Part of a small language model's weights.
Architecture: learned positions, biases, tied embeddings.
Each number is 500 + 50 x the weight over its row's rms, rounded and kept within 0 to 999. Layers, rows and columns count from 0. Numbers have three digits each. The size before them is the row's rms in percent of the matrix's.

# layer 6 MLP up, 1920x640, rms 0.0458, rows 1128-1234, columns 192-255
091:541542513484517468479517503543483464432463483566462511493541452452421573446532512533479490585466506556615526532518460465472535462566402494428456574446441524510563488477546562417516599507480441
101:437628518436479474499591459535492467494435518463435501527506500532470510414475457488550483538445435530513544576453537518537434565459540460474455487416522554474465517505496543594469474438527537
098:485539498465532432453422517510510449524537507546501514531552544579515470446484466525558523633448475497560507524481506527467493530417421483418513518514482515462431494526494621455531450606462523
091:480493523506387531542458511507631459488544501505479484435496513365501451471548477462533484384423437461534463539417558401534525573519565513498528519496519484394411533455605537456522525523495496
094:480427498548500620571475518507414506570465467489443499486563403451484564523488429653489454464544496410505514554470444528545439451514464570468617597531516493504508535430599450563491488486418538
101:518460507500493595449449511526547520531522479504557584530456587354471485559606499563609502546373461475440463505489525486516497435467494479517580501524481587525532434495514519437568482510462490
104:526463466414496580515527474533441428428492465510484525445523370345427483532515574490538498557563401480505497587484456511470480446450471431527561517579553493538401466548493472497507499569561475
102:497492479558510468459484375541488448528594579472555407499508540595364584497437471577471514409486523481509496396495575563549532517466499567612465473522484454513468536474374497522481487643466438
092:530404363496526616518495469559520452569526416492517485515558546501451462596471572515461517462585548452486465479451461478506422505376479490514486530481484502593512438497431605556539578631458504
091:428543507521596569474611453511487496395495522506502511422557558500492591455504543501490458556570572553435476518502499518524501495537540522591419559527551456529448531562477551628578478467559485
095:474552480356517527526455504368478539541492511510506506488519496503476519518517431551529509494498532491511513506479538450509518551518438466534580484580559519593518481451530484531538421516510490
095:438456487512506480504598556538524491581563433443543470461497492443538523580581409500498569450474442490436492491574609550455399440515560433518481474570550460455538402516461387551427447503579467
106:565508505479462489469422491550480498447500455483456466541503493584475531516462488462527517558434485451480410419391533480642528507517591555523594525514540566530557516484544416496464498486515574
103:474586409523499513438543587507460531426395565540480515497467489458462554522563463638553519475502460495544517552442508503586473503500571393440499551449460587547461438462515571494446434517536448
103:493426505508558449472507556514522414468453569503484536515519403436441507477409375599503530503485543479512527450545512504552465497507487546512584505409537482501533519482408594501466520480626504
102:485469480493543510529519487630513427559500556517422490521503519535445446493524487571432420554553554387480446533468491454577582464484532468470486486490487515374542489528575524501436619515501517
128:437517473467536427464521468565481526534456518445518511518458450463486489526493461440560574534465506417454490560545473476506432444503548529504478476517531513398533466526497602510471525508499527
102:494402510531530502495492573440521512501535423474542478569531483478488456426463535516522531564432480456563488494462500453524532479551458533476439514542529454533537456557513508387448542505470459
106:520526417534493568522462532515480518491510420541510566522620513513541420436552512433428591602622491462509529510453563525487418461589463610488495476485479531449542481521567588486406490505476409
100:434469532529575502526457527457492515551423461488469557552450538524484574617474409586481601552476474467471381495517611549545542469582585581522437454482497522475550455577498457426508488484535457
096:563384611549565511489510497502444507438590471559521512460548481405451509536462516455522484490452486485536443598484450528529546469438489465517477440468495465535486449438525460467494470487584499
106:511547498468480511443496501498454486587468457392556421496520427487543544491479440605558401543476485558493532540610525487494477474413534447457532503555434491450521500400529455467486534547485534
103:482448441427479440532481507547465456419572580520468563543435447520495457569578538511499543547409416398594547448507610501563427453467563544444558542481531515545562522465461533505519397571534463
103:403498593470519432565444511432547468523506525599482481481540411447515487509366559558516530432496502523567541450370503481512565481536519518565442449515528481517515478570534581458439566550584456
094:496460417478532563549467608467459514504490449426520486480557556467528493474490528489522449483540478515466523507438470472489473499504550487408541527445519539477486470569446531480413553501493466
095:389471579533480529486443468492518545539420462502399469473485461461429510494597557525463392495556515467568458567474515525496504533458512437456484495456532507459557464489514464495545496414457531
101:499496512583571513592524558509475576545495532509566428551473481470481486510567558433504502484501455511516470513422432531466395477508510493450455545496461553524434568505506538397552504511592514
093:567466493462529427528449544444498497525511504526542515483518552511546457595551444481496399539534560483432514542443533489614500532479461529477553586332567466499462562470536447565510477399502465
099:522434507476470487544499404558513505478568580593554467361419472475445451467535439526585499446589518527458401489462488455655552543505597462462456362476450462572542496432456480445522588525455487
091:501527456374471514541518497544395493545440496434514448406513493522498467490501524489493522413506525537602586487413537448476562549436483381451528518450540432414498452432539437568504461536471457
101:519441559508501463460540491527440501453454455456558484471548485446471476492489419462500518486547450418484508555515568521448469558441496481493501506515474473490460406489552449507544497504480486
103:533513375520414418518314496448576374503418517485495548537483475500567453534545468432519556486536522429597569546437451521504478546449496547522474532567445463495442461463435520518498549431510445
098:452453526484482447584546508459500466464507488510565470477500502546532594535482488496573554453412529468485609488476474469533443521409565430522548529485472432463499524518542519524526513592484514
095:563402567475491461465531542536469501513555517501548463565531435487434447520460437475533405518448516527506503520412549445543403507499460499511546510522566448501586471480485505458520449478458437
094:456506492533485522610423527525498488533489550538479491494500500503504547414456553501476456468439443524509509523432444536521497474522574511418474457568471542536418437593574427510474491477515466
101:417399551431616465533497596519494533545504606450485467532481420436403442413530417434526523544547527515499511449546515443555496531475544436538554502372411462481529552490481533529495585526546543
102:586477471543515463477552525558469518504430462476462528506524435494481461524562389514550416457477479539490434568497583517593557547500570554394534605489597565454537553510464478566411601504443480
088:503461459481445515503411487549469548487578516394499409532414519520435464569513520495563553588459418523419560456461487518548567506524596489499482493513523526370534492458513473476544495454475513
102:495603582445472517473580484546483463475492527609579596540530518497607528500461524555472619522374496502456495555437459512560501474549465561564507548490634583495521475488535509415503386575490538
099:521452445485449430439505497565441562579561467446483428448543474452378468508528480549534511429503468595534572509457410534398505641498507571558459533513360529526511445445504549505494513493476612
103:527475481469493527518437489471506415547457552544431501446539428505400459507509422563488611506508466549544447493615407423534506546510538501522516548498588570566500501546473476486527447504507469
102:431432582477541560528536545503531484488494428472531528424387421535405496510514449516572453513547506494475519466431560453470461448469528494446474459450530532416541455520489491506528482532529442
102:542468496431452591493490440524629440446541601443506491473463498425481436492604436470495496510377431496511460580508516441435537493394540457482416579437578450544444610489412439529549474515519486
099:534483556530491478437501450599438516500510541425640487569530451525493482520506425451508510468503461643531563434469505494620544531517521444486559548499459472484440470476490521472487488566431404
112:454526596405547545530515458541539491543497425475596506486529520509512461533477524572539592535449508504538539560463467456532560525505446579503462500449522521581433440499505533434610477603490506
103:537533553520569483455490446449407522472554515507520517561427499379473474601536451443526463474442428498453484497557479506541484437396520509502486512437552464516557559442452526488508480544559520
100:484438519469479513431478505493496452541428478508477438444470511506467511498467523460521499530527579572563513500530568546609522500495494634559492531561512498495443512461562479562524515488537542
100:435537541489541439457479423543452559506566526453492510580547468467471599523561569500448454468446503474374430377377533405537451405593538467461524379516557584551565582501468498537529471552529570
098:457460497535485471507483542489541510458419474423515471514591608457528462529488516529540490429479397516493487509503507446416452465481411465541596547579507496514532503520521502467553479508531556
096:518570476531555586556556545561469481470523550521420546458496523551507563405489499539537501509560494495496417535464565454546580466490512494461450530490572436438466466400535490547513566499587606
094:532523505453439466554537541544454520442580413502589527517390545503524486567515517492450493531454536509535445487559566490504559399484445515481517419481470488510498423461513520602473555575470511
097:558451525441431454532380560608514512569577501543457540509556448525446556462495447406498408560496493472538520571456583355551522450567468464457517506433503622425526495441553511459358446435503510
097:484525434455544461435454484500445618577540568460532460498483482501496421541451450526599563447552497502464485568463517510440494389513515584489494552445525487495545533479521529557501399598509437
107:551433524499485421477478422524502496519586474516443575540541560589610485470512541444498390507533635516461505429522455403446440477473571540544493487532538442417522471511525410497479423576474498
093:551548537495444463542501575463516557533474529447471528518465555567545545542429515497478433557438464492502483535562459428489421489485476482436546508561456462454398493492492509542568576487435535
104:335607468590452542535426475551588497399536575513450525510420553486492484561586518501558579568404637535498542425491570484452491548565470498457489459469521533531399499422565446462469557584597492
094:581456402512430552443507462413476528441438517482557422518478542483507540479404457525507488455510556541486521515437516557558468431576444533502497398462387420372508489550533476455456485501492450
101:621444496523426515518534542583549545527519502576474476535452570499489429497485564545431404577460543456477491349482533530410413456534479564459499504450621520460518564461524497511533478457570566
100:551482564409524540429497503564555467495523463515513470529570413473481471555369433514483466506557529516470505466454478504527546485425699544509411523461541465555505478488497480534561508450612440
102:449483469513541430449568571487488487545477400517489532590428425491501570496519516595528453519557467531481509558492512430475466427520537450454512508471536484487438373516426478414520506475413468
100:424508487541508516522473437527464493500502482472502450443512466458458504570484469447596520432527504517435539520511581554463335588519479531490471384474539490520432485495539515530534440506497527
096:514515454480430498483502436523545467370425444588410428564502492469556489555426566457517552521510378550500455551454516470400471495460479514521460416485483480477474508416493421499498460516492468
107:424512552493506488491515514556562476483626506545515518466467445454473529567484525393477448496508509501493481545472491495484519551547607467425459516447543527554464498460496567535562518434515541
088:517451526570592567522535439528539568573450508529504478534463535528413516477587568438533485434519546598433549478496567453504587573554537472600505565541526451512527423499470495553509514486540473
092:532462570470509504581481514504489561503464429436568491496492586463487517457527459516470483478557477488546449477491347610480496478478509596500474481510428470396497453559445520567539537451483517
104:510539482507583467563511394551637616523516536433538437411467521543395506441492495546465519496499557536518518473487493373490511521477471506510554494551531511472460482563570534541489395531553545
094:409487495480565556500472517435523483445437461524540428497513480502457457430493501498493453375473521449500564489484475538564518448565555486480447470468532433570553440592473491461519565464527476
097:420562505428525557455514494565446520518454453534472366452615485540555421562433409513417483473514493455426510449507490398585616464496562507502505522473567488471619416510565510522460519553507533
101:544579501532524519531496528488492486493539458622484527540506531563540502465493559505560431383501595517530491531528494557515478517465483472453472538507492501510462529466523561456450397435543486
099:568517536476547507536523518499455550492487494466596389454480402500608508403441431516560443484526474607463488536534503508515551548402535507481496443508428469518459459500470577477429504443440523
113:567483491532454485521479504566526568503493510549456519553561496473504459456591477402500442558503519518491514465509563476483462429473486493515469508546514434459517533488495493427433438465538474
090:467495472548472443521513561519425438564550580375457453474493528494466505535420528484434541488488485492489467528501570543484496524564462465480429582422501461551442507424434483426495537503481478
102:541508453515510410490457575568512507517490471459499537467466541502515532529522511502575562499512593500549498466548519474557503548457556460502580500468539492453534524421501461454468444522527480
103:465573520514526551488555478606579523518477506454509552549438537607478430483496491528529545470486468592568554456500477446408459509529535548544449468493493417460476478476464504563584564475443507
097:578574539515555563466570523495443450564512467512571500453553478495407529458450476543591540431435421521520539557553461507429503511476455554480617591623501525494535480503495449476413425508536491
097:457583502518454550556502403559479484463567421515539491412549513534431526455435600499491515516538506561548550510451432540587524485528543451494539477541523535531487441528579412433533510477480509
102:512441442558456384518473485472552538509441542472477524542422573469407514558496466486554466594422548561496485439564526395466484503429554465469536533544436502539592548477490587524585441485546425
108:570566498408508503460537435500561445555500566475570453519427504522439472535493452509567479416581562535453489412536512462449438531520481464573506535446511459504547504472496479553553461544503661
101:516588420508485483537543511416484371520528429471526447550428485461477545549552514602522524544567531495530527482554531523563441435452567438503616548570562518503461466521496533570406525442411520
098:494477519527543511539510428541445515451394482546562524424427465475526499597452609529502589558604464547478525442425532534484574417457513473587448599455586528463467547408389386468449591588479475
097:413468419459546499514531600461586510564486510476495492553512383616497463624552506542432561567475458395487445511455505398519494524633601560497535519418480534515532411546574435496503496483480533
104:480532492528439493478630539396502459446510503564558471511500483523484481613504494462458553514543433502509578604498506508590476518508452476496457508575538570500533483572529403450550516467479534
100:552505593521491479429493477459408530582457445432537560415459546576506486527538440496531551492522409541432562461459597486507504476554523531481462528542623447486495467554530495471502478479488462
107:496604514560523461534426566448492466381570513531447588469528469535492389467448441551552569543638498551520559577410501441548501608476541461480411429564522503437440558480519453538472537480513547
093:465473502540488611485458465545537633571490587500551518466543458410457418516488516490504552437482479422444577384467520398483508581508476482532637497587506490480519492513497503499518393388486488
098:508461529501497520491380453590469512508496495559521480430467326560397581519462549469499560540497528574526502460436457525424515447528444552403515479541542549565519460463483498492423508449508572
099:505528551523516481502509506443512485493522485563511475546610547528552485540487537604473627493454499464482533428433451530488498495453506522610476442532516489450438498593497483486508478512533596
120:504492460559489429499455477474525612428507572593532534526492450438454518517460465540476543492573466480504606567494505517554458432477442455488521535453507483389437493516557478455545559584401544
099:527379402513564522457548428478445478531539512539377533522455563452514477526522528531472481620454542459480451518513517461471628558541548493432439475503504438576388585508446485458560406399547540
099:477547470471455495505424382557547497424507512490491582437440467611528520409538530558503504518453546537548581534519538569442474505448476521519562528535497443507531459533463533531531543551501473
095:498466517513505555478491506527562472481519478515542485457485499593378455448520455509417488487463480523531589560601579545515462524376506520470538520540483509587491382503451512470494562413509559
091:445551410540512532442476491484621518442537520547472468395515555560603537568589587495478520496545485538420482524506505534491528434549458426504522449508471504504494434486519473426618539520510453
100:417487524554536462548472398516498541527454541527479393540518609412520482564474413603488508472494489475533493561446481438570583450544602574604485543509565429493526489474437508427438519524437507
100:442559470475495606546504500540518477559507544486487546466432513469454417539565525501450520573440396593483542545423488516452453479488517516490452652501524439521476575545494464518433483447472575
102:491524528496406529481498513505597532498448470469565412511484515394397525557589550558545506577535481525443439499579581496459600450578413527505580533487539453527511443494516602459570450572533492
092:503546578468521504521549429439492500493429501560413530516439519517479492430493432495526483501399528513428477544511548507529515527512536533545428511529481537491524526455493558445352540488481496
102:471492528432536438483475480512546490451542500446546475434511578547489482494518418428542479491424450452524535528507496401373589494536557508550395511516452572477407424457566546487531573570543479
100:544514503386517558554482555513548554485462512522476547547527471458517468500534520514462554496552464546481456484499522442479484459481411490497488523539560511487493471624583484525498582484542494
095:502476458462578498493523502486462529483542483535515529539466537436487536480474424494468462477506475568428529531515542566501492471448467493479567602436508414551447534481570579535513439517453467
099:500441515489602480482517433369523554468527483555474464538471606518446465478629508493551504609528600504518404466467472532550505569542490508423510477440503486501464532468474553591467529449579466
095:463433457461446489456523575514566478462474536491363560573426469517467524569548525540548473521601546496491513516493498485468559616509519448520531492438530517496467528496469441517493525469454491
098:535535487512477500509523445499502516514517573502577400467482482410380482621465463566529600432510572527506571500494485455532482499484412498550540490402538439470466560443472503478500477476419403
095:580496512525588461549456564450522551547390555448547453477458549522543483574536481466575431450470524486547494522517500482449509498502457561460483533418488515549406508463551559551464569548526487
101:581559463556510471572512498459415459621403542498513501400411439597483465576453496617505443535467560487441529568409486485524489504504608503495531452510558428460520585510393382539562485537459462
095:544595483512531511531479446427492514537547461482564473517645484445458498463444467510452488482557541498473540455535471552582522465502445620463498440467515513488548436570497526582499322504407484
097:520458492590603452421434509516499563423472462520516498458483528434495619460534492436449411496490488538392522508457454476579498511477414464517476480486498496425488553598467505518470456555419463
100:487453549403415459500484504521569597494552552417533437413473498495492559509504586490519452523432571538527487510598408477524452526480519439471558471571550608554481560492433524506418435424584416
# layer 6 MLP down (transposed), 1920x640, rms 0.0424, rows 1128-1234, columns 192-255
094:524550532506568514463608495481436518481550599563534524529422612524379421569403548403482485565545545522436482558513508513489511420479406531579473542505446388533576537485584459472546467479518509
097:554566476521495462501469467433482602476572575532564507455423534473508479433494581502484452548522496470564497526450540539429462523495456600541511513558526413485491512536561478478601618523462517
102:463465470370519498596466362420509454556454460531474435519495560412531523454487530510442529569474515450438557535551396433404458485517511480604451568491437471435482547470490424609510477543557543
094:521484512533591554492524420496445513525478544514529474423489407496468292354479590494515440485518455562506494465517602518473533510614419464444401475551461475462486524536480587551589428438439495
097:553474453556462577574458538575504478541538553650452502499606526503558462535458633445533486539426532481510495500425531483412557409496491482566486481507439450451464487474524419457581456461548384
100:489516428452479557502479518496546565520438545589417487472523449451542523473510485482495514472511531477495562453550525544523539539530486385620525509475418490576370452539589525481478474470450523
096:512451522495570551510469542538463575493453532439530627534559530464394496516439540469543438481569511501471472416491477484593382542513495517444464363491482542441539544553490451561557410532554441
104:575476591586480556484491543452525440456422498404540600490433550454501593529501534425517487453404429454524433512476497454495429582587477464431511497566510439479558595532528345468447414510412487
095:554564535541474502553566439592491449529410473537444454485471524514510504494457386491507521513517474426390679557573535448484537532470500520486478548502588638486562515460472565533494511547480489
101:470466517321593519464499451373505438481579544436366389539506443549422600630462492466530540465506481534464493521522444505556533436465520519549604363413479531408474445475405492501501474503456468
097:481489480506561495490626502428425438554516573532545527515517471460480525490472499438538518522565493521533578459426478512588554538547525499509506464435504457466463518366432511475468524505441570
104:517490491558535517403437423488491391474470425471474514506454470521451543502548439487453472528512552492463487482535505493487585438479578404581427502553584528571519490599468461466487463551532566
105:460483505411413439512672462568483609568486457525477501536501449572498486577427503476507491512500647465506533589526476580544446491452538471498561535468485511512491505579459419533452608512473514
103:472525489427413449585416432482541488468499545482529474538439438437508472484510415527494416503473478546463540580481549460501586432591484428531526433512493467477521528509528484595446577424405441
102:451570422565467459519517512513611486514468508490442459506431584553485547490418492437546490475494551552551449538542506473507427517591519532432555477440528431527537576480565545506617569552537487
101:491437514486548513481543462469490522524476459511526491574565573524493492496505541509436498463475454485421468505405525451576593494476491431491513529456423581580551421532527537527424519480537572
116:525487479505476532520474489521448465463586492512402530502527510457534556531472538471544501467488448417489461459442520504483548500499572570437589520481476510474505469520502510592495445454466564
103:563503587489424540537596529466443434459466547493540470477524497475504450534500516410492519440443518541488538506378450552514540506542463620565486611520506473505500482510436536441488498512490516
105:545466509469556540468489430476407564572526559598555590534484453549486429509620500479558545513543486556584434508457502454487538570568467437479460438520518611586492436547530466599528531494497413
097:480587506498521598497500504442460537592494426582455428468490503459458545523548577437466554494453486487480486539441521537499558511514563525525480414536551512494517455513572532451515501515481527
100:486530508596575523560530503517501515638557476501524485484545464512403459438549504468568503549544459509547529531453484536484536528505440477449419532532486527412501474436468480452442391498518490
105:586427416482472479455385501580532502516526472469564513520514499500487459509512479560507497625550520493572472449658488488482439538422433467588597515432489501543545486460450531570555470478530462
104:533509513532504427506503532445462516461429510508482450427497598537560479479484460509532466634453517393544529534460558531490450455513504436469493581483501507587533458510471453426499551555446494
093:470428390499405508448582509612491431425467552526502514608546470535388557588501438588509598464501559555517394480569535466509511521455487587530503454482508529457379539548515526486509404470492511
097:454522528472513454501640552490389425538482514544597475504593447485537494569522500519456483481569475531598497477491497382556534524536567502480602448555507424503533506507548477455587510509459496
094:457461587522452539526488508484441479468429469478515563476537532484402546572414495542494522506450476522573540513523391517517459543476488523512516498481427467507571512535537451526482472456504596
102:503520472535530566573491563491510487482542508538521505387523409478552486478510590436487517513455514542461468547516419484459579490522502512543501435534529452494464515545475475497510497502504515
106:530524468454419537540470495561588508498537500483490546484489424533412501538502423519520504482492477439489460487578514590479465461541491526459459504438442424502432561539475487492583466480514473
099:406473530461437534439574483463475547520441491549527513519568458471486519581453506496502583540449380537511488518438456551541496486609474526598467501512488472505457500451506454452455497535514456
094:398489487445490462561374486365496462460523442519498525521488482501456560458502500598526472490545479537498429450454465473448410454468416484581485554507466516509455545519478559473494502500466434
098:472529414451512477497484509542542449505511499457515529516517423528490571492549601465455449471476600465413461505560428506432484518489496430471526580394479500475474502458429479535452501548511451
101:424465605504430588500514481566519543442479472539502410410492675612420531374479519567418470461433466515509468477463549507527501489573528548538476471522472473524443499516512448510538539531502405
102:505452454458518516505548498467388566469558566525567450579461489430487523443442419581449470515476558473475505441442517539538495446511480459626537526563496533513457494439551506493579511488453516
095:584417435538521536467585472527491458530525494496498533494644503448526511522456495532549491487425431448517369442525505625468643515493466555449418420405523468594558515448468519469614421447501555
094:436441461521493443478380464569534508489536501509523506530550484573540460553491350473490427502501522489392433470550540466539443510507570455513474591455501501528531492548514541507513602432528517
100:519440537485387506568592473527512520503543461513487521478443540489550409507556385538469572455530461449507359470518471555470494491493536604605509490520422478653453486561536417543577558564521516
098:529507531517509493446486521499570544533485544516493526532536582519600415434493513508507549439424553584478502539422518493493493472481462458525495483549539558511590592512535463551485472496569516
089:528551476578568382394539510400541563463631556458493529471533571550506465602539553446462486524578426491502436478393506470461510567454563501531653553428451554465555388538444534532463531536559440
096:498501477517410506437468531487498494497351556518518536524492583441466503484492457432439540570454480495562533502431492443509565508447552528410388565499486512533541571465474511538534351519475443
105:468503514483491413492499365512535540535463499487558477533509386435507467487526540481506398545497414513451578410490409518448516534577519524521472549626494381443464457480531529543578476500538581
094:503526484616553488473443390486487551480576439519399494551591551464627550583552490516435499497547433537522540529426564525526544546495509492466434558405442443424414589393567484523467533544583480
098:521537497510581472480481489531509510564489576531480451560488425472511544442537588462484526507444503443464421442535482455544485533411561534435508517515506506471438478499608603423526445498548461
109:551573501510525586556519527544453504555552451443532459457426480462449578422506538593446528463506461493498500486560478507505566539527555547504546513510591445503469552554488465586462471451546462
097:466470504487524522517482536414470555493513606464506477501525507524397517433468522482536505469580511503497480491585560515487470446431417524483552446528537517588483522526569473530502462473459484
098:523460423517520493562447504515460538563433533467489472548476547460527520413466495490424532453518385492477453471512485439594599411542532523531552473459585494471513524520456458517450527471542516
105:422507474542612529460402426519488494453566529500544560547591564550634527522537368543584474542520482540441511455418525440401461506483504545585445459524489541472460461558588530486521529512460581
099:577502535494517472566397495463556430582437564566531550485505467470396415467496483427454457517568401477529448455505579499542443446579480509475461481469491556487471443537403571535499493459444511
109:437489444453460580576477398594535517520522491573464553557561416435460557505443481522484500453509509485452459502515469532535493440415466397526583523458590400482550470459458487561453527513437538
102:481473419454501509525497489481470442478471566560480540470469460557612485507445475520488548455559582422440523470532419487395498470531453503510340571536599446489516467568476469509625475486475413
099:509564557555540496521475469475501519527529482457572500458515432496572521484565539498453569461480626470476487516538484513494553463464539589448511463526487498546561566484596528492511546461471412
096:503523453477517440458475534508469526462502528459436517469518437428557453468601477419507449539528499539463499399501556450545503601480587437436406556532504519526518386477540533490510513492504528
102:436510460500559505509519403533521516560582506443474488533486528439536501510572513545412444498455402497445438561472498563425518498437486464477496414543479412524551424487502509437509474533529440
099:511471350427513508464588381513497529583522470470532538583476583615533361446529486447514639504442487499486516493497475512425537492560566469555537485436529533524481457480484522564590421452501518
105:523485564492568528476448529453474465616500590494396566586532634424560484495517536462404480480537396454522620532599493556479509532510499526425560454378512572451509489598535457412511419381456507
099:512588499468482482571492450512410490563601555463519509471491489514496520450448632562463509449509482607498502429447484484447443487540519506481448317493545505530549431496507493479548452481579400
101:460376541540467620518435505641485424591570431516514420458538504535400473498551408487478480549538564492505637446529538464409419550474529452511542492494517532510493508450499490547441543391417530
097:547432452500517487500446495574490477461594486468530465553480520534508512370501496403571391417500475546453414416484473446437467447530502485509345478643504537542489481459492563449495527594508493
101:524512538530437529578498480514460485541543464510522521494497584470506495591508539454517471467599507530537546477412611533552416541530563537575522463550380385522493512498601499469526509470499569
102:553494483545536514485558514445468513415545524505502500500482519448534419437451564567478486496453455504444532574540581536435450425496472519587456539521527483393517526499404549470474462544414424
101:549422515539481484543497435473543558541538481463519446528458547478456426457507516537528464461505498450519516561519488565501483504435586434453486492419420500436509542447463473437497534465629449
094:525596542473448528542523486368444452631493548521487558534472510452568472525540580492449516531533476437466545539452510428429384550527466474462437504479593544522448449478485617535526481426511574
099:561450432555457548505475443495583491468507534374493512546555547501489547572527545477542461480572525397455547504394469508482487623491408416536500544532523529574541493636541475506511480426465569
103:526498503544570518544465526488561477518507543506564465502518497498447418434604560480504464553550584558496495559517563536498515435573474487464470456482457479518482458480569378552536497431517483
096:480558494480526626468556446459462513510568653521534473561446585529565479386446543505455428604432501531511535484454550523485434472546440373575567566500483428447492537632516542512469538564589464
100:513508615437560383417351476499563504442544480599562538479463472553528487429527548510504514527516521559504508458470444479431443539494584413427505528472539448560508527574496507441588498470533506
102:556614621422551490444523485400481553500515542485541563486420502546552522583576457415528468589572568504524502525469467527524437508499451507467495529439557497445467418413514535528612590539537451
096:537463549486540447536473501513468479545436522515526510415510594512469477496514519478495404514506468603495483430458447447528583565572494462535430544477562415429414472520511512461437515434507567
092:563493418516429483486499393457604474497536583621546555557449467527489458424516461513535487590469492525506499484584464580387503531560531465546589378506511573424437540448522514494521539510453434
102:433494488453472479508499469510575434490544415491545556551414471443483519512584485467549537472462471366528546524539411527486493464588504473586479436458555438454444464539388486480448418463416534
096:446561467424560555502466393552572452539451495463520451555453484494468520477557469584509464575488466527448492585498525530488494514496513484535429640483554467511536465509452459602494473446637428
113:469379470554405463521526447450482525461500413589474484596442503488540472434455500480450452473467559420473479424506501531399522466397484499576541530374523468508555470571453546487579496552548430
099:538555471445490470487477508462575546561449491473481509460571553507538493414561473517512535521521546441486593502571489477391512544537535464609510509567544487460579511429463413494471548485550578
094:393503531547570450496481400417446527511447530417552452498526429519486505452521475529480564554565574410547609424447500442560533465427552491495451490517427500543461512457501477488454515449568496
098:492489468525490471515491492470494537498527539467522396455420570535532492448440454422491607497543537555488489493523496470468519422414345578484529509475561502415510460518516554500535549456527478
093:471424482520554461509471407542513548521528584464547511559556533534528473501477523398495371539505538488539557438530434533473479457493469540487506520415509469469482477535512530517557601426543464
101:564475480485415479485518473487503415428547472532488543473520486513497541484554489486485473525544511502487602481534494489565504494480416454504486426438503514419566503405511437462515559532441463
102:424516427597463385540546494432479428450512527523495598540417486496473443502504520555496536553482461466541531489433507453526492466543541555447597398397513445463509441519566560533477460437497506
105:448544425486527401476478526473441491502516499486547532378495554534440536429444520523478624470515467569464472385606504512542523516591473561456432555530539555432459502574463539533521495542508532
102:401525468451424474391399505386503465532539557520464500479619502521626541445538464641543475550466482474459518533472601428498410540500540418547505580619580467549483443544501491496449472527485553
098:436490589476406461441427530493478444435447410477493540484471499514479495497398447503503521544521574460482428461514474485521513456540516593525476506492500438456489582516463454468603502386499536
101:525556563525556517440624539522498534495394423506367530500533525427455484491519451439539499446508465538540525494504483541629440465608567470461529603534537482548545507438417461508454490412519480
107:497602527523465542464512499564466454534550571521515511518541462416682500534502491462500566491510522496477449467458421506533450550549483446570431511486473532382515614357494429556545498474460445
102:642517474477520597540550533482509526549528511447495532439430379499458534507511432483522549524592471523503443490484451502476540512495539554502478549501455558531524508490498495511446489489539414
104:428529478402541518481464483506536512460476494454518407459495543551516450492539557500507564487532505547476516578519447536488584480507505454444503465429509453514543542536497651457499529503536502
096:486447501430447510528452397368547516514396529521449506560529478421495538475551543572511517439512572454385486416482474475452506490543441450536540410573467472550487477476487461489531467450489607
102:563494518504492507432459453473512494492501513603517430487531486546605539526479477421567468527522461538505483464505557462450479506442490563473433489535581480453495471493445483568488528455581516
096:440434514536518452499483487539557500453429425545459568474571515512522572543522484474556485544548493529471548495535491363550606438549565454512457457489452572447544529465467544451444474505453466
117:481497498540478483554413464513465458524530597437510566513495476455537524501438471526412511463588548495536653509536503497472442457473426486601507396491513511482524470559509519547614556565405572
100:512456567505517594605497567563542549556551552570534560518439376515402473395439572481529517519553549604409606578438513568449534441544497559491527557486573448451460499544569415573523500512465452
095:486539418478496557561572655495506532572518584571618534523602477487490512442504492445480505586431571458498482569567451504403425527503465449550503456521529470481427479546476481533533520529507489
098:476504548474481491638624461401475534544480521519558526537462502500465503517435633531509482523421428548470419523470400433436487517473556489440581507555418437554552516520544531557480506478524522
093:443474537547401460531476449471501457507498567530415543608537475527567551430571411485423479431421519521405539484586444480485514561542504490452455540553605582503483440514548479479488488495461469
100:462482504539592485430460517524501464456522514498488580487504516493525590554382497429512455482525562546510377510452425472484577456490469472493411545511529585579491518499450536507503473502501493
109:471448546551501470469477498514433407528534526442407462579559434518393395648500381582524489524476365506466613462461552510497470562531514541588474566547523488515519470496569450421490506432447528
103:537433508406422592530484443555554492439499593488553439517463417548464429447487491366513543489574505455482553601463570451525479509541446509416472539489495513522539457555462445494569506526547526
101:496461524402475542497483444511483504410569559617474608432580488590495514445483498539472423511479506498363475438492451476479505499468444543546543497444485504459588456558437426475485516385500507
093:520597515464533474479458579443581562303410504510455484453542510438464392571476475409612404437505501523431522517478491543441408547474452589473504411330525442519499405537458433522448506429521521
097:578490498524550525487577508566504448437539476461494465413495535531489485468529540488499512548477484476447436516488570484508515397509458488393563470590533522545551575540444471470484428471484392
096:416499459591545519480574512527536509470539504543508573439506471545611534508547588520471481505477388573491571552477512491508477598493528426524467580434379432526486535494534488435492569528507616
101:567510452491525534582584462649460463551532546559440554584465414448532560470455425609548454501524505556467528520513565424545388605498346544484505445572478446551529605436505514480474460511479461
105:473461534456535435588470419430535517577574485573525502500436541421511462519487600503406437426525479513479477424474461460455425517520359505429479554549489437452477510454469383537574582520504404
096:474520623473532482477524531527524467469491447494512523508385518465523457470588489501502459426470398426567498502535488595473552432490468530494502545428492506508544541521396469558533588564478541
095:522550486493523489497591476511426489541416518483527478480487547562490518503497413490496578529453558419476454510415568484416546502354493476536510495510597530514439441525484504478507479445480545
098:516412476559501566479519475488497495475513502487455402516628485563477513493455511483549514500578479511497466595487490522512432523479533410456496474559450457486531554476466587470471470518456545
093:508498571520551422447554548527501511504566537453488499489493520493505477570518491507550432454554499615533543476484469527496545519569516506517489535522471506470401463548537488471509521499464492
095:494459419431461551530540570504473546466340417491464539476505558506526568511527419445477516556491538491564356574538593466541527456536545582495422495555466500487468514507505553478589470543527434
097:453471551533513599535493519593480478461464429449542546585469514477651550550451426491500513531489542456430479537433553559482326435445467472608560524524546426533514508626508523559437484481487465